Weights of a small GPT-style language model, trained from scratch on English Wikipedia.
Size: 18 layers, width 576, 9 heads of 64, MLP 2304 quick GELU, vocabulary 16384, 81.1M parameters.
Architecture: no biases in attention or MLP, tied embeddings.
Training: a variant of SOAP for these matrices, 649M tokens, 4646 steps.
Each number is 128 + 24 x the weight over its row's rms, rounded and kept within 0 to 255. Layers, rows and columns count from 0. The size above them is the row's rms in percent of the matrix's.

# layer 13 MLP up, 2304x576, rms 0.0889, rows 1289-1312, columns 144-287
size [ 95  96  94 107  97  89  95 101 107 101 106 133 105 103 103 116  94 122 102  97  97 107  97  95]
[[ 79 121 106 137 174 118 132 108  93  88 139 105  99  97 109 158 131 139 114 173 137 111 159  99 144 119 106 171 160 104 137 121 103 189 171 139 136 120 156 113 133  93 145 165 140  85 113 140 187 112 135 102 149 126 107 117 110 123 119 151 116 168 172 126 104 144 122  80 129 140 137 117 114 131 113 106 152 148 128 114 139 117 146 128 116 164 154 153 131 159 160 113 123 127 105 108 154 161 139 121 144 122 119 161 144 108 126 129 143 110 112 113 137 125 121 148 120 116 191  99 156 143 124  80 120 101 111  81  92 133 143 139 123 142 101 149 131 105 136 134 101 159 118 131]
 [125  86 129  92 135 131 125 145 189 149 138 122 148 136  87 127 130 121 144 143 116 154 148 156  80 115 123 125  89 110 116 133  99 118 136 123  97 129 168 140  99 146 112 106 144 130 134 143  76  89 146 115  87 127 146  97 112 115  92  75 104 131 142  97 150 152 114 106 165 113 146 142 129 153 116 101 141  93 155 113 130  50 113 162  81 139 158 104 111 119 120 127 156 158 166 139 134 107 135 149 135 126 130 120 162 127 116 146 112 124  80 126 107 154 103  91 118 157 137 143 109  89 155 130 115  78 123 128 138  90 167 152  91 137 105 147 152 109 159 123 126  89 105 145]
 [119 109  91 147  94 141 117 144 127 118 108 157 144 166 141 132 126 110 122  77  96 131 129 128  94 140 150 107 112 113 135 110 104 185 133 129 101 120 164 130 159 122 119 153 153 117 112 100 137 163 133 110  95 127 152 157 138 161 108 112 116 106 142 105 133 115 152 125 118 116 115  89 137 134 101 162 180 107  70  97 152  76 115 162 100 119 153 168 172 125 128 164 146 144 172 119 127 112  92 167 125 134 120  98  96 138 167 145 148 175 123 145 156 125  98 173 104 123 184 186 118 150 113 137 137 158 147 109 143 136 119 110 102 132 138 130 125 127 123  92 120 132 149 124]
 [128 146 135 141 115 147  93 115 136 132 143 121 135 158 108 118 139 170 125 122 140 112  69 148 112 151 175 133 133 125  57 153 129 144 117 131 169  83 132 147 145 124  95 132 100 126 145 116 107 106 134 100 140 111 101 128  82 122 154  75  94  87 140 128 183 142 105 133 135 141 106 120 129 141 125 136 194  91 161 171 118  94 128 147 129 121 112 139 122 124 110 123 156 143 120 102 156 120 159 119 161  95 106 160 142 114 120 128 148 104 139 151 130 151 129 126 123 134 144 122 118  84  97  98 143 115 105  57 130 148 110 154 141 159  88 143 132 160 138 137 123 113 166 111]
 [121 146 135 101 116 175 130 125 130 134 111 129 168 121 148 150 118 113  95 134 131 142 141 112 103 160 124 127  95 145 140 129 128 152 150 131 152 109 151 138 146 124 149 173 113 115 162 106  92 104 129 101 119 178 109 108 165 163 133 178 126 102 107  69 148 125 109 158 112 113 142 168 153 124 104  97 149  93 125 130 146 112 108  92  82 116  95 161  92 125 111 101 108 139 151 128  80 196 150 127 141 126 145 126 129 158 142 158 113 125  96 109 155 140 157 141 204 134 118 146 111 148 150 129 163 128 144 134  94 160 113 130  98 115 140  99 125 125 129 113 105 121 144 123]
 [126 152 157 148 148 152 138 116  72 133 142 104 135 137 151 109  90 125 122 143 155 108 160 121 127 141  79  79 100 129 104 143 126 164 117 125 109 121 165 144 157 166 141 125  92 104 102 113 112 115 114 138  87 138 148 183 152 117 131 128 123 133 132 144  91 127 123  84  94 118 114 138 132 117 149 160 137 104 135 117 182 148 135 135 123 134 132 150 144 125  96 106 123 186 144 166 158 128 101 173 158 122  74 100 118  91 152 119 151 136 139 180 122 116 133 115 113 131 117 146 134 105 106 128 152 125 122 158 100 102 118 166 143  71 139 106  94 131 148 120 156 143 164 164]
 [137 133  95 152 128 159 145 111 123 115 162 147 111 147 147 128 191 110 102  99  92 123 120 139 116 125  86 155 145 111 156 141 163 130 101 131 142 133 136 137 136 107 133  84 111  84 120 106 113  93 146 136 145 125 170 139 166 130 137 125  93 150 148 122 107 109 105 129 109 121 101 158 153 106 119 123 169 163 135 108 155 131 182  97 137  80 136 122 128 146 145 108 115  96 170 130 128 132 134 179 130 136 180 142 135 131 122  92 130 123 118 134 110 127 101 132 155 137 167 173 105 136 147 115 130 114 102 170 125 175 126 127 171 205 157 114 143  92 144 112 115 113 123 115]
 [104 105 104 155 136 131 106  80  96  99 114 114 102 144  90 212 136 165 156 144 102 118  86 166 100 113 135 129 113 119 133 135 145 143 110 113  89 136  90 125 164 132 129  98 143 114 117 125 122 139 107 151 164 106 139 111 148 119 162 139 122  51 117 158 138 130 148 160 140 120 147 134 106 138 101 127 146 135 113 112 173 154 125 147 147  93 114 177 164 124 123 114 134 115 128 135 138 106 131 143 150 139 149 113 111 170 153 116 113 133 109 177 157 153 133 168 121 109 135 130 104  95 171  99 103 152 169 140 138 144  94  67 115 129  90 134 125 156 113 146 122 179 133 100]
 [ 82 113  91 115 123 170 116 123 122 159 153 151 167  87 153 100 137 140 107  94 110 134  97 152 108 139 140 131 154 108 165  88 140  94 122 112 180 148 109 149 156 100 110  99  92 140  94 124 117 143 145 163 109  98 134  64 135 107 139 105 143 158 144 142 108 141 139  87 172 134 131 145 151 116 110 146 138 115 140 139 126 110 146 124 133 139 161 129 146 180 121 120 131 104 100 147 125 116  99 132 153 148  97 104 146 156 149 133 116 121 108 151 134 132 121 109 125  78 149 165 122 146 141 102 119 123 157 124 143 137 102 165 148 136 111 119 128 110 109 146 105 157  87 156]
 [118 127 167 173 101 135 107 136 111 107 172 116 135 126 115 136  87 144 111 134 174 135 110 115 105 134 124 117 126 110 138 153 101 108 123 125 160 113 144 125 130  96  99 168 154 133 137 137  97 158 140 158 171  94 141 159 138 128  99 155 146 149 134  93 122 131 121 103 123  69 105 139 155 139 136 122 117 138  86 125 115 141 124 121 144 116 128 148 117 139 111 101 112 133 143 108 108 126 112 119  90 108 158 146 129 171 139 166 148 119 135 135 134 136 125 127 131 131 114 164 150 118 125  70 116 118 105  95 101 117 150 124 119 128 131 144 138  86 153 126 128 122 159 125]
 [126 136 134 122 121 136  96 157  60 102 135 130 125 106 125  87 122 127 128 108 129 173 116 105 153 159 139 119 114 136 139 148 107 146 125 148  86 116 113 104 151 144 120 112 135 139 172 112  83 138 171 113 164  98 103 163 125 129 150 169 136 106 109 117 134  90 134 110 164 129 134 149 109 149 153 144  96 102 116  98 133 157 151 167 170 157 177 151 125 140  79 112 145 145 137 107 122 125 134 148 114  98 100 161 143 134 128 135 118 139 119 142 163 138 123 143 139 151 122 104  97 132 124 128 159  99 143 132  85 146 140 142 140 108 110 141  99  87 151 133 141 135 152 152]
 [101 102 125 146 109 107 113  87  99 113 126 156 111 160  88 144 141 124 139 165 149 126 146 135  99 124 119  93 152 135 124 120 126 117 102 122 127 109 139 145 143 153 114 139 172 123 134 177 141 122 154 103 156 109  85 130 108 106 111 141 135 105  89 152 154 123 109 111 116 151 154 163 125 100 119 101 133 148 148  96 116 122 161 125 128  99 118 143 116 117 136 127 120 104 129 135 128 122 131 119 122 151 111 135 164 100 104  95 122 147  96 191 176 146 115 146 169 109 176 139 135  96 128 106 140 125 117 130 170 124  99 148 142 146 137 166  92 170  76  94 174 155  97 105]
 [125 162 114 134 134 147 107 102 143 131 131 155 126  89 100 112  74 138 149 141 141 100 153 101 100 164  86 139 126 110 110 123 127 141 128 144 145 139 142 146 123 143 109 158 157 112 135 141 135  93 135 138 125 128 148 115 126 112 164 200 123 126 145 163 126 104 145 124 139  75 128 161 127 114 133 136 139 143 100 127 113 129 170 111 142 101 150 146 109 103 125 103  83 192 145 125 118 175 111 123 149  72 135 149 111 112 148 107  79 116 152 137 143 139 141 143 164 142  99 111 125  61 131 146 117 112 128 149 107 111 135 106  85 123 127 123 141 104 108 128 130 145 125 133]
 [130 121 149 115 131 153  83 138 119 109 151 149 123 111 137 135 111 142 107 117  88 139 140  83  74  96 151  76  86 131 147 139 161 125 116 149 121 120 104 127 115  86 148 138 135 105 147 126 134 137 148 103 139 112 153 136  94 104 132 156 103 126 138 164 119  98 135 167 101  88 140 133  99 104 169  85 168 102 129 129 102  87 135 154 106 119 155  95 105 115 106 140 130  75 114 138 117 144 154 142 119 167 117 110 101 124 143 147 130 113 139 147 121 105 151 108 127 144 119 148 116 114 152 156 176 146 128 137 123 125 153 125 181 101  97  86 122 134 134  82  92  80  92 127]
 [ 92 108 147 109 112 110 127 113 144 167 133 120 123 124 125 139 148 148 116 180 127 140  71 138 100 109 113 128 175 116 147 123 100 159 120 157 135  91 136  59 102 127 127 138 127  79 131 118 117 136 137 115 103 104 133 125 130  95 161 122 131 162 131 104 135 122 121 120 125 132 129 147 101 160 113 135 124 173 144 101 130 115 152 131 146 138 118  68 142 117 161  84 124 132 206 140 140 132 144  88 107 117 138 148 118 108 145 120 125 107 146 130 153 146 155 118  82 136 114 150 110 138 139 145 106 134  86 135 139 126 156 112 120 159 155 154 145 127 149 124 113 110 147 156]
 [113 131  93 140 124 161  97 130 123  98  89 119 141 180 137 138 119 191 152 132 111 160 125 121 133  72 143 130 120 155 121 131 114 120  86 132 129 130 148 168  80  92 113  97 183 121 120 131 155 116 166 137 152 138 202 155  96 155 112 153 151 174  79 130 129 140  88 132 124 116 117 113  80 138 130 155 203 134 127 139 147 140 118 127 143 163 135 125 136 147 144 129 131 107  50 153 129 126 106 161 137 134 156 103 123 140 160  98 142 175 111 131 125 148 116 159 122  86 105 142 114 167 130 172 117 159 132  60 183 117 135  76  92 161 154 100 122 102 127 107 153 164 103 155]
 [114 108  92 136 143 118 110 118 152 146 129 176 133 109 124  96 127 126 103 102 105 139 200 130 131 137 126 135 129 124  94 101  99 159 119 137 100 108 142 148 118  86 130 110 102 155 130 159 103 154 142 137 127 146 122  89 177 111 117 111 117 127 110  97 143 162 148 145 113 110 115 158 141 160 145 102 118 134 140 138 130 134 100 155 142 101 124 125  79 120 136 108 136 114 130 127 159 142 166 114 130 122 161 156  61  79 117 135 127 109 127 128 169 126 114 132 142 123 145 172 149 108 148 190 119 122 131  96  88  74 121 108 131 153 145  92 148 112 155 146 121 136  84 106]
 [129 127 121 154 133 126 159  64 144 129  80 163 151 143 135 128 131 162 132 118 165 132 129 123  80 112 119 127 125 127 181 181  95 142 138 141  92 148 137  91 139 122 137 155 119 130 185 176 140 128 147 122 117 111 137 124 109 143 128 110 151 120 150 118 164 113 110 138 147 110 139  93 142 149 142 121 144 137 175 108 155 142  83 126 117 104 128 139  86 133  70 101 131  78 129 130 135 141 116 138 116 114 158 116 184 153 125 118 144 138 130 117 120 144 111 105 132  72 112 100 133 162 193 112 137 146  87 108 141  80 167 139 139 115 159 115 153 137  91  95 144 152 155 134]
 [130 159 115 103 106 164 130 187 133 133 127 130  77 147 114  59 118 161 169 141 128 110 138 122  89 131  89 142 142 109 125 128  82 126 132 140 173 136 136 121 125 110  89 141 152  83 176 144  81 123 127 124 178 121 166 104 154 114 163 140 149 111 164 115 124 127 135  88  99 135 139 111 114 134 142 121 130  94 107 143  82 125 112 157 128 118 129 114 146 106 160  76 127 142 136 127 121 135 156 138 124 155 115 155 123 137 183  94 123 143 136  99 141  72 116 131  88 126  96 141 141 127 159 119 137  91 111 128 117 155 136 113  74  68 151 155 133 130 161 149 180 138 104 172]
 [158 133 135 111 115 145 139 120 124 152 155 131 130 149 120  97 159 109 174  79 142 109 153 152 141 127  76 101 112 142 126 104 137 139  81 130 148 145 120 100  99 121 106  93 129 164 150 164 153 132 127 108 119 176 128 143 156  75 111 126 158 125 147  79 135  71 139 117 120 107 125  83 133 138 137 128 143  71 132 121 148 101 112 184 114 125 146 126 108 143 108 125 106 165 103 153 131 142 109 100 150 140 134 143  93 143 116 156 138 142 112 151  97 130  81 157 139 116 131 140 161 149 105 122 164 123 106 125 154 168  92 131 126 116 146 139 114 142 147 143 123 142 144 102]
 [103 147 142 105  89 113 148 138  89 124 116 134 107 114 134 136 117 160 134 134  98 117 123 106  80 147 146 133 136 119 133 126 129 114 138 116 125 125 133 104 124 125 127 133 147 121 134 170 147 103 123 137  79 150 103 175  97 163 120 141 118 140 130 106 132 126 131 165 140 156 116 138 131 130 120 135 124 136 157 126 155 127 166 127 133 111 111 144 132 125  92 113 120  92 100  95 124 134 132 135 174 132 138 151 113 129 145 137 161 103 134 134  87 139 166 151  84 158 106 151 134 159 117 113 152 134 105 131  94 168 149 130 158 138 132 115 133 105 170 125 142 160 130 122]
 [149 180 168 140 131 124 162 104 149 139 127 127  79 134 159 137 109  89 110 168 100 147 121 137 165 168 129 128 149 127 133  91 121 154 111 196 189  97 119  62  91 120 126 126  73 108 149 136 131 140 123  95 155 130 101 128 174 164 199 151 115 145 105 124 130 151 109 127 128 140 134  93 118  72 108 140  91  87 147 118 132 121 123  95 118 105 117 135 118 133 147 107 148 108 145 117  99 150 119 128 129 152 118 101 129 135  93 155 110 115 181 142  96 130 135 106 138 118 117 199 156 138 118 131 120 116 124 110 138 165 130 149 163 206 174 134 104 143  93 155 118 127 164 164]
 [ 78 128 130 158 163  97 146 109 136 129 156 151 103  78  72 157 160 124 145  64 150 110 134 125 114 107 154 126 146  98 171 177  76 154 136 104 143 119 116 115 119 103 129 157 155 160  97 130 146 125 136  84 116 121 160 110 141 144 153  98 117 166 135 126 110 111 189 143 122 152 144 108 101  97  84 135 147 125  95 137 106 175 144 109 100 133 181 108 117  97 169 114 115 157 117 144 123 119 138 162 154  99 138 140 115 142 159  88 115 146 130  81 122 138 145  93  98 135 149 153 183 147 127 132  96 141 145  97 153 107 151 123 177 120 142 122 136 158  89 148  76 149  78 160]
 [128 154 163 117 106 136 150  84 148 106 103 148 122  91 126 112 109 148 129 201 140 149 102 102 137 137 160  89 142 142  89 127  97 143 103  82 145 130  89 168 122 138 108 141 152 125 167 144  88 143 144 143 120 100 137 170 142 144 110 127 124 157 133 120 123 132 123 112 211  97 143 177 126 139 139 120 135 109 121 153 135 109 110 140 127 141  87  75  82 160  92 127 118 146 128  99 137 120 101 100 101 122 133 131 152 137 135 123  98 147 126 131 119 127 123 120 165 121  96 115 149 119 140  87 139 152 115 131  95 149 154 110 125 165 116 179 138 112 122 104  99  74 151 109]]
# layer 13 MLP down (transposed), 2304x576, rms 0.0936, rows 1289-1312, columns 144-287
size [ 98  95 102 105 107  95  99 106 105  95 103 110  98 100 110 101 101 118 101 103  99 102  96  95]
[[122 145 135 160  91 154 101 115 119 125 155 125 133 131 170 140 109 113 115 177  79 136 100 101 157 132  88 122 127 108 115 160 138 177 106 105 115 113 109 115 111 129 154 107 110 146 116 132 107 135 127 123 119 120 160 130  92 173 104  92 140 126 122 117 152  98 114 121 132  96 110 111 103 181 142 142 162 168 183 110 125 139 124  88 141 114 149 165 115 140 109 117 116 133 171 133 122 149 124 137 147 115 143 139 120 117 124 114 160 123 120  97 124 129 129  60 130 162 142  91 129 138 153  68 138 151 106 142 143 102 134 126 191 143 127 100  72 129 104  91 128  68 111 158]
 [102 109 142 126 106 135 102 114 154 137 138  92 103 122 118 161 102 112 171 127  91 136 157 109 104 126 105 132 159 171 143 134 111 142 152 140 160 139 178 172 137 131 132 145 151 134 126 135 171 150 103 137 134 113 148 145 126  87 118 159 122  92 131 130 112 144 132 147 126 130 147 183 146 141 103 134 126 110 146 160  90  99  94 155 118 122 153  84 122  87 111 121 122 134 122 158  84  70 131 129 135 153 156 123 167 147 153 169 132 150 120 147 147 120 132 131 142 113 186 112 126 135 121 127  97 115 130 140  91 158 143 147  92 131 113  96 115 144 163 101 139 128 160 164]
 [133 134  92 194 145 133 132 133 124 137 180 153 114 158 173 176 148 127 139 117 130  77 106 145 100 107 128 145 157 142 137 178 112 167  99 146 155 151 127 132  91 143 121 156  77 118 118  82 119 131 110 143 153 143 110 102 136 133 122 115 114  99 133 139 116  97 107 122 120 140 128 172 139 162 105 142 111 158 125 116 142 127 120 136 144 172 102 124 102 111 118 122 102 170 165 119 152  87  82 134 124 121 137 120 122 126 134 108 137 130 132 171 140 133 149 136 113 120 114  77 102  68 118 143 153  87  93 161 121 110  75 106 104 151 131  92 141 129 129 120 111  98 123 110]
 [147 124 117 123  93 100 162 119 168  99 128 166 126 112 109 138 122 116  66 104  74 129 113 126 130 113 116 108 140  99 140 150  99 117 133 120 145 111 137 139 131 125 150 136 138  92 118 163 127 131 155 129 131 158  96 128 116 113 127  98  80 162 110 165 168 136 124 123 166 105 193 110 132 148 141 150 143 103  95 131 119 108 130 105 103 101  92 144 117 153 121  86 126 101 139 101 109 117 142 144 120 107 195 104 132 122 167 132 135 121 144 118 149 108 142 143 157 124 130 142 138 113 124 103 109 143  94 107 134 120 159 146 169 129 118 119 132 125 135 199 132 108 120 144]
 [ 89 121  83 138 116  99 129  96 141 149 109 123 123 129 171 112 112 139 149 133 133 146 139 102 146 115 141 136 107 150 133 139 112 107 104 140 138 106 121 117 171 145 134 138 167 120 128 101 148 110 105 135  97 154  93 139 126 143 102 155 136 125 135 135 146 160 107 109 133 103 179 111 169 158 136 136  92 129 140  92 146 156 153  88 120 154  71 122 135 131 138 145 122 138 147 143  75  91 167 125 112 126  85 111 121 110 125 107 151 109 107 125 104 119 130 130 114 115 117 144 121 138 103 112 117 139 116 121 131 134 142 137 109 128 125  87 144 119 160 115 134 140 124 122]
 [160  95 174 114 103 114 137 114 124  83 150 148 114 109 138 156 122 124 160 124 147 135 135 141 131 154 165 155 127 110 149 116 123 108 124 118 128 145 107 133 126 134 112 132 136 129 118 147 144 124 138 131 161 105 151 157 134 137 145 133  90 220 128 176 115 153 115 141 152 128 147 136 184 177 152 106 131 101 130 128 182 128 110 115  80 128  98 128 143 137 133 140 139 145 114 162 110  62 163 104 175  89 118 155 160 122 131 117 117 133 110 114 128 108 135 127 144 132 111 146 177 118 152 150 119 134 117  86 118 160 121 115 132 107  82 131 115  94 125 134 119 163 129 116]
 [102 114  89 172  90 152 146  83 132 116  78 118 140 120 145 119  93 116 122 100 130 166 104 113 132 143 107 119 150 157 130 124 144 124 149  72 157 158 136 134 163 135 136 129 132 125 132 112 147 128  84 149 126 145 124 122  93 141 105 182 149 137 157 117 126 162  87 134 115 131  99 119 154 100 112 115  81 139 161 111 157 132 108 131 137 119  69 126 166 135 134  89 115 138 130 133 114 160 175 126 140 111 167 166 121 111 119 118 140 103 113 114 147 166 159 149 140 140 128 115 178 145 149 133 134 154  89 164 113 143 116  93  91 152 100 150 154 106  86 138 118 149 142 111]
 [135  78 122 108 123 167 131 130 116  96  88 150 116  71 201  92 159 120 113 102  97 106 127 142 147 142 121 119 162 147 127 153 155 111 123 162 137 136  48 104 104 128 124 117 141  85 126 118 146  93 122 135 117 127 149 146 164 136 110 146  96  77 138 171 115  96  92 124 149  81 115 145 139  99 135 117 108 142 130 112 133 166  96 169 105 105 137 153 162 147 142 140  96 113 163 143  84 156 129  88 164 172 131 109 103 109 120 130 166 113 141 138 178 130 117 140  81 123 149 109 107 127 147  85 125 127  87 166 166 151 109 130 109 135 114 112 122 135 123 126  96 149 146 158]
 [164 143 114 122 111 148 125 118 151  92 153 120 174 141 110 142 152 125 165 113 141 150 132 163 143 116 143 156 109 139 138  95 174 137 135 153 135 164 150 134 109  86 117 137 110 122 124 103 117 112 148 100 108 118 120 123 197 113 115 144 147 166 142 138 163 122 149 127 117 129 130 133 207 148 124 134 127 112 130 137 137 200 160 143 138 145 125 120 157 133 108 164 158  75  88 161 117 113 108 118 102 147 141 105 129 129  86 147  93 130 128  86 137 131 163  92 153 137 128 135 179 117 113  79  98 110 105 115 119 155 117 120 145 108 102  93 139 131 131 118 130 134 121 154]
 [135 132 133 141 115 120 172 129 101 179 178 115 113 124 101 118 156 146 126  94 139 109 156 156 119  68 138 132 155 124 117 134 113 123  88 144 195 120 100 124 128 142 128 120 117  93 158 162 176 151 139 106 148 137 121 127 114 179 115 150 137 119 150 171 144 133 124 172 133 115 107 108 127 158 144 155 122 157 159 172 121 126 116 146 104 122 122 104 148 175 109 101  97 117 147 129 143  90 131  99 127  90 109 119  96 105 132 131 107  80 125 164 154 156  89 157 130 127 133 105 146 143 123  81 145 163 123  92 179 147 108 151 172 149 137 116  79 116 126 154 146 103 136  74]
 [105 132 102 116 159 188 162 140 116 121  80 135 175 127 152 117 156  86 161  88 128 138 149 129 123 137 174 127  90 155 140  70 121 104 158 103 150  55 182 109 142  86 125 129 104 110 129 109 108 126 158 154 156 166 138  92 145 163 153 173 151 148 126 121 142  95 132 103 136  98 171 179 163 133 138  88 113 102 137  97 118 119 118 139 140 149 135 134 112 126 155 107 153  96 140 164 138 166 134 118 150 128 106 152  90 166 108 134 106 117 111 112 123 175 108 106 120 124 154 106  98 118 123 150 110 152 115 168 177 121 136 134  98 135 132 137 116 136 146  71 154  85 136 114]
 [112 138 128 140 139 110 144 107 174 142 114 147 140 116 133 112 144 111 121 137 139 104 123 135 121 114 133 145 158 104 135 125 133 127 129 129 100 118  98 117 124 176 119 170 145 122 126 114 147 117 161 173 139  93 114 120 119 109 150  85 111 125  96 128 189 156 123 110 173 123 133 138  81  93 131 147 124 130 132 107 143 156 129  79 124 124 106 125 127 126 131 135  89  89 121 139 114 105 122 122 140 136 124 154 105 123 172 102  97 145 123 144 106  85 147 144 162 113 148 151 124 164 115 167 141 122 174 136 109  99  94 159 122 134 142  75  84 140 105 118 114 127  84 120]
 [110 127 125 109 125 129 139 162 151 167 155 149 126 122 105 121 147 176  67 120 112 128 139 111 142 108 141 115 124 112 149  88 165 124 167 163 139 136 183 157 139 118 147 175 164 116 102 156 135  90 165 178  99 114 133 107 127 175 110 145 153 132 181 132 160 144 146  94 111  98 116 104  89 136 108 131 111 168 126 121 119 102 120 131 156 134 120  98 133 140 140 137  89 138 146 143 102 140 121 122 102 177 114 178  66  90 178 144 103 127 120 191 170 130 116 114 106 122 110 105 181 100 165 159 103 112 143 107 111 115  99 137 115 131 152 144 162 134 138  87 112 140 134 131]
 [105 120 145 125 117 119 141  88 135 116 104 127 146  54 123  97 116 132 158 127  98 105 137 103 141 132 162 106 146 150 112 120 163 131 134 126 141 168 132 133 127 153 135 124  87 105 123 129 144  95 156 149 138 103 102 104 141 122 125 168 144 123 105 129 128  67 123 149 145  91 124 114 123  77 142 156  91 178 155 141 113 156 110 113 165 184 109 129  78 112  81 129 113 142 129 116 127 156  95 134 154 144 102 161 153 142 120 113 117 141 137 152 118 173 159  59 138 116 108 152 121 180 145 172 136 122 105 136 133 139 162 137 120 134 120 128 150 111 108 126 118 123 136 140]
 [103 123 157 107 102 104 133 138 101 119 147 154 100 126 107 139 118 157 123 139  94 144 130 143 151 115 106 150 128  65 122 120 115  84 119 109 118  98 123  94  90  95 167 142 115 159 142  91 133 101 112  95 152 135 162 139  83 153 125 111 100 128 106 150 110 132 108 126 120 111 134  99 145 137  97 151 136 171 141 125 139 156 159 115 129 132 138 146 170  86 144 143 142 132 130 118 140  84 138 145 136  97 156 114 132 110 161 118 147 218 128  77 124 100 154  96  98 165  98 156 180  97 134 116 107 125 115 137 153 137 153 123 149 187  89 142 121 158 128 157 126 140  92 101]
 [ 89 136 115 132 123 171 100 118 143 121 132 134 119 162 133 115 133 150 126 167 117 144  39 169 116 118 164 151 131 139 118 140 105 145 146 135  99 138 133 143 113 119  69 114 157 185 140 104 116 138 135 109 135 122  87 106 104 158 135 128 120 175 127 137 146 144 137 125 195 107 143 108 165 120 107 139 169 163 146 157 139 121 145 152 119 158 131 156 126 147 157 129 169  89 143 166 126 144 107 119 136 106 136 102 119 134 132 164 138 150  90 134 132  96 133 131 163  52 140 118 110 127 126 138 115 138 130 109 152 132 103  59 108 130 159  84 163 133 120 160 110  88 114 105]
 [133 137 140 152  91  97 150 101 141 139 117 146 118 130 153 121 138 124 110 147 100 101 174 110 133 120 115 133 139 123 127 116  99 102 181 133 114 105 154 108  84  89 161  99  77 163 138  98 152 149 117 118 146 162 137 154  93 156 151 115 128 130  87 131 165 156 127 147  99 151 155 179 117 123 120 125 127 150 120 131 140  88 126 139 101 139 122 120 111 132  96 166 109 129 105 145 119 156 129 120 169 123 116 150 164 115 134 110 168 129  84 146 155 121 104 124 133 177 100 125 154 160 161 156 119 117 169 141 134 159 158 111 112  89 141 128 131 107 151 132 115 136 138 124]
 [165 144 138 174 179 128 114  77 127 126 116 134 157 125 161 146 140 134 129 108 149 136 114  93  78 139  89  69 158 176 121 144 159 154 152 171  72 160 103  68  91 104 171 108 140 121 143 154 107 161 142 129  85 124 155 116 105 124 108 172 132 129 132 126 132 140 152 146 117 161 138  82 153 163 137 122 142 173 192  99 169 156 116 110 106 107  98 102 136 104  99 137 150 123 143 158 116 135 109 128 113 145 114 118 133 116  76 109  92 115 125 138 138 138 103 122 149 144 140 110 112 148 144  79 114 173 130  91 132 130 134 165 109 140 131 108 117 155 116 126 139 150 131  88]
 [136 125 111 133  80 122  90 128 112 124  93 119 124 115 142 122 120 139 131 122 123 104 128 144 133 141 115  80 149 134  84 121 126 163 113 138 145 119  97 145 196 142 141 114 150 115 140 156 133 123  79 154 129  97 160 165 104 151 135 131  67 143 132 101 139  84 143  96  92 118 131 136 132 140 140 151 115 124  81 153 135 149 134 118 133 131 158 130  72 107 135 172 125 128 101 126 189 137 138 141 135 201 114 148  97  50  98 189  89 108  86 108 146  86 135 119 124 123 104  85 172 116 151 101 108  98 138 110 128 147  98 143 119  90 147 170 125 137 136  93 145 145 119 160]
 [165 178 114 142 132 134  80 156 129 123 142 108 170 123 179 162 141 142 118 127 146 127 113 127 119 122  93 158  89 144 116 115 174 115 172 114 111 160 158 131  96 121 164 133 124 125 117 119 127 124 126 155  93  99 132 116 107  56 138 181 145 142 164 124 149 106 165 158 100 134 154 145 131 128 135 111 159 112 137 123 131 110 140 136 152 128 151 120 123 114 118 126 112 101 183 150 104 142 160 155  87 111 142 156 137 153 124 181 156 123 146 117 104 193 109 201 106 145 120 133 115 102 146 119 141 142  95 116 136 150 140 124  79 128 112 144 128  91 114 102 129 126 111 145]
 [102  97 129 139 123 139 142 134 117 132  79 118 166 122 105 102  80 141 151 158 144 153 120 122  93 137 165 174 136 140 122 111 101 120  87 144  90 148  99 154 116 124  88 114 126 128 147 131 155 108 102 103 117 134 192 138  92 115 154 147 118  93 167 107 152 133 139 145 143 149 144  91 102 118 123 141 117 125 136 134 158 115 147  98 146 105 129 142 103 100 150 158 113 139 152  96 123 128 147 144 126 123 153 140 182 107 164 110 164 142 175 139 120 121 122 142 120 126 114 152  97 121 144 111 136 155 106 138 119 182 117 111 131 187 150 160 145 120 118 143 189 103 175 146]
 [ 99 122  89 132 128 112 153 105 117 113 121 148 127 125  83 165 126 162 125 130 167 132 132 120 170 122 137 167  79 137 130  96 160 106 131 122 121 119 129 144  82 144  97 103 120 123 127 113 102  82 116  85 136 121 126 149 109 137 138 127  85 131  94 158 112  74  77 125 150 159 138  96 134 137 140 116 107 144  82 154 121 125 108 138 114 136 161 102 135  80 132 120 126 134 117 151 131 137 159 193 138 170  55 145 155 145 133 122 104 131 150 114 121 123 110 134  97 103 130 130 114 111 158 118 113 130 135 159 130 143 153 148 134 138 132 114  95 133 158 115 106 138  99 141]
 [122 177 154 160  72 149 109 168 123 103 161 142 154 129 114 140 112 161 154  84 149  88 116 140 107 112 124 118 168 146 160 129 152 147 156 136 146 166 210 131 162 104 110 110 152 121 140  86 134 193 146 123 135 123 139 119 106 126 132 113 113 115 151  94 114 129 148 112 135 129 110 120 151 146 120 115  74 137 190  99 165 134 119 106  93 142 128  91 155 151 147 126 120 175 138 113 159 144 110 117 109 104 140 139 150  82 137 120 137 104 111 159 130  68 126 167 134 162 124 142  94 166 145 110 128 133 145 134 143 123 132 122  58 106 118 136 125 145 140  87 130 134 168 130]
 [117 142 108 144 153  76 144 134 132 120 183 138 115  81  61 110 167 113 131 108 140 131 149 119 135 129 127 138 109 117 131 126 123  96 147 150 167 157 130 127  64 151 144 121 159 112 157 122 118 118 150 153 148 129 161 121 133 116  90 118 142 101 140 152 144 113 131  95 121 138 106 108 119  98 143 113 149 114 103 135 126  89 150 109 198 137 128 164 151 123 136 120 167 115 149 117 112 121 119 129 109 117 117 164 117 112 186 155 140 168 137 119 100 129 123 157 121 136 114 143 163 134 168 147 123  97 158 134 159 139 146 170 158 146 146 136 130 117 113 146 129  80 158 178]]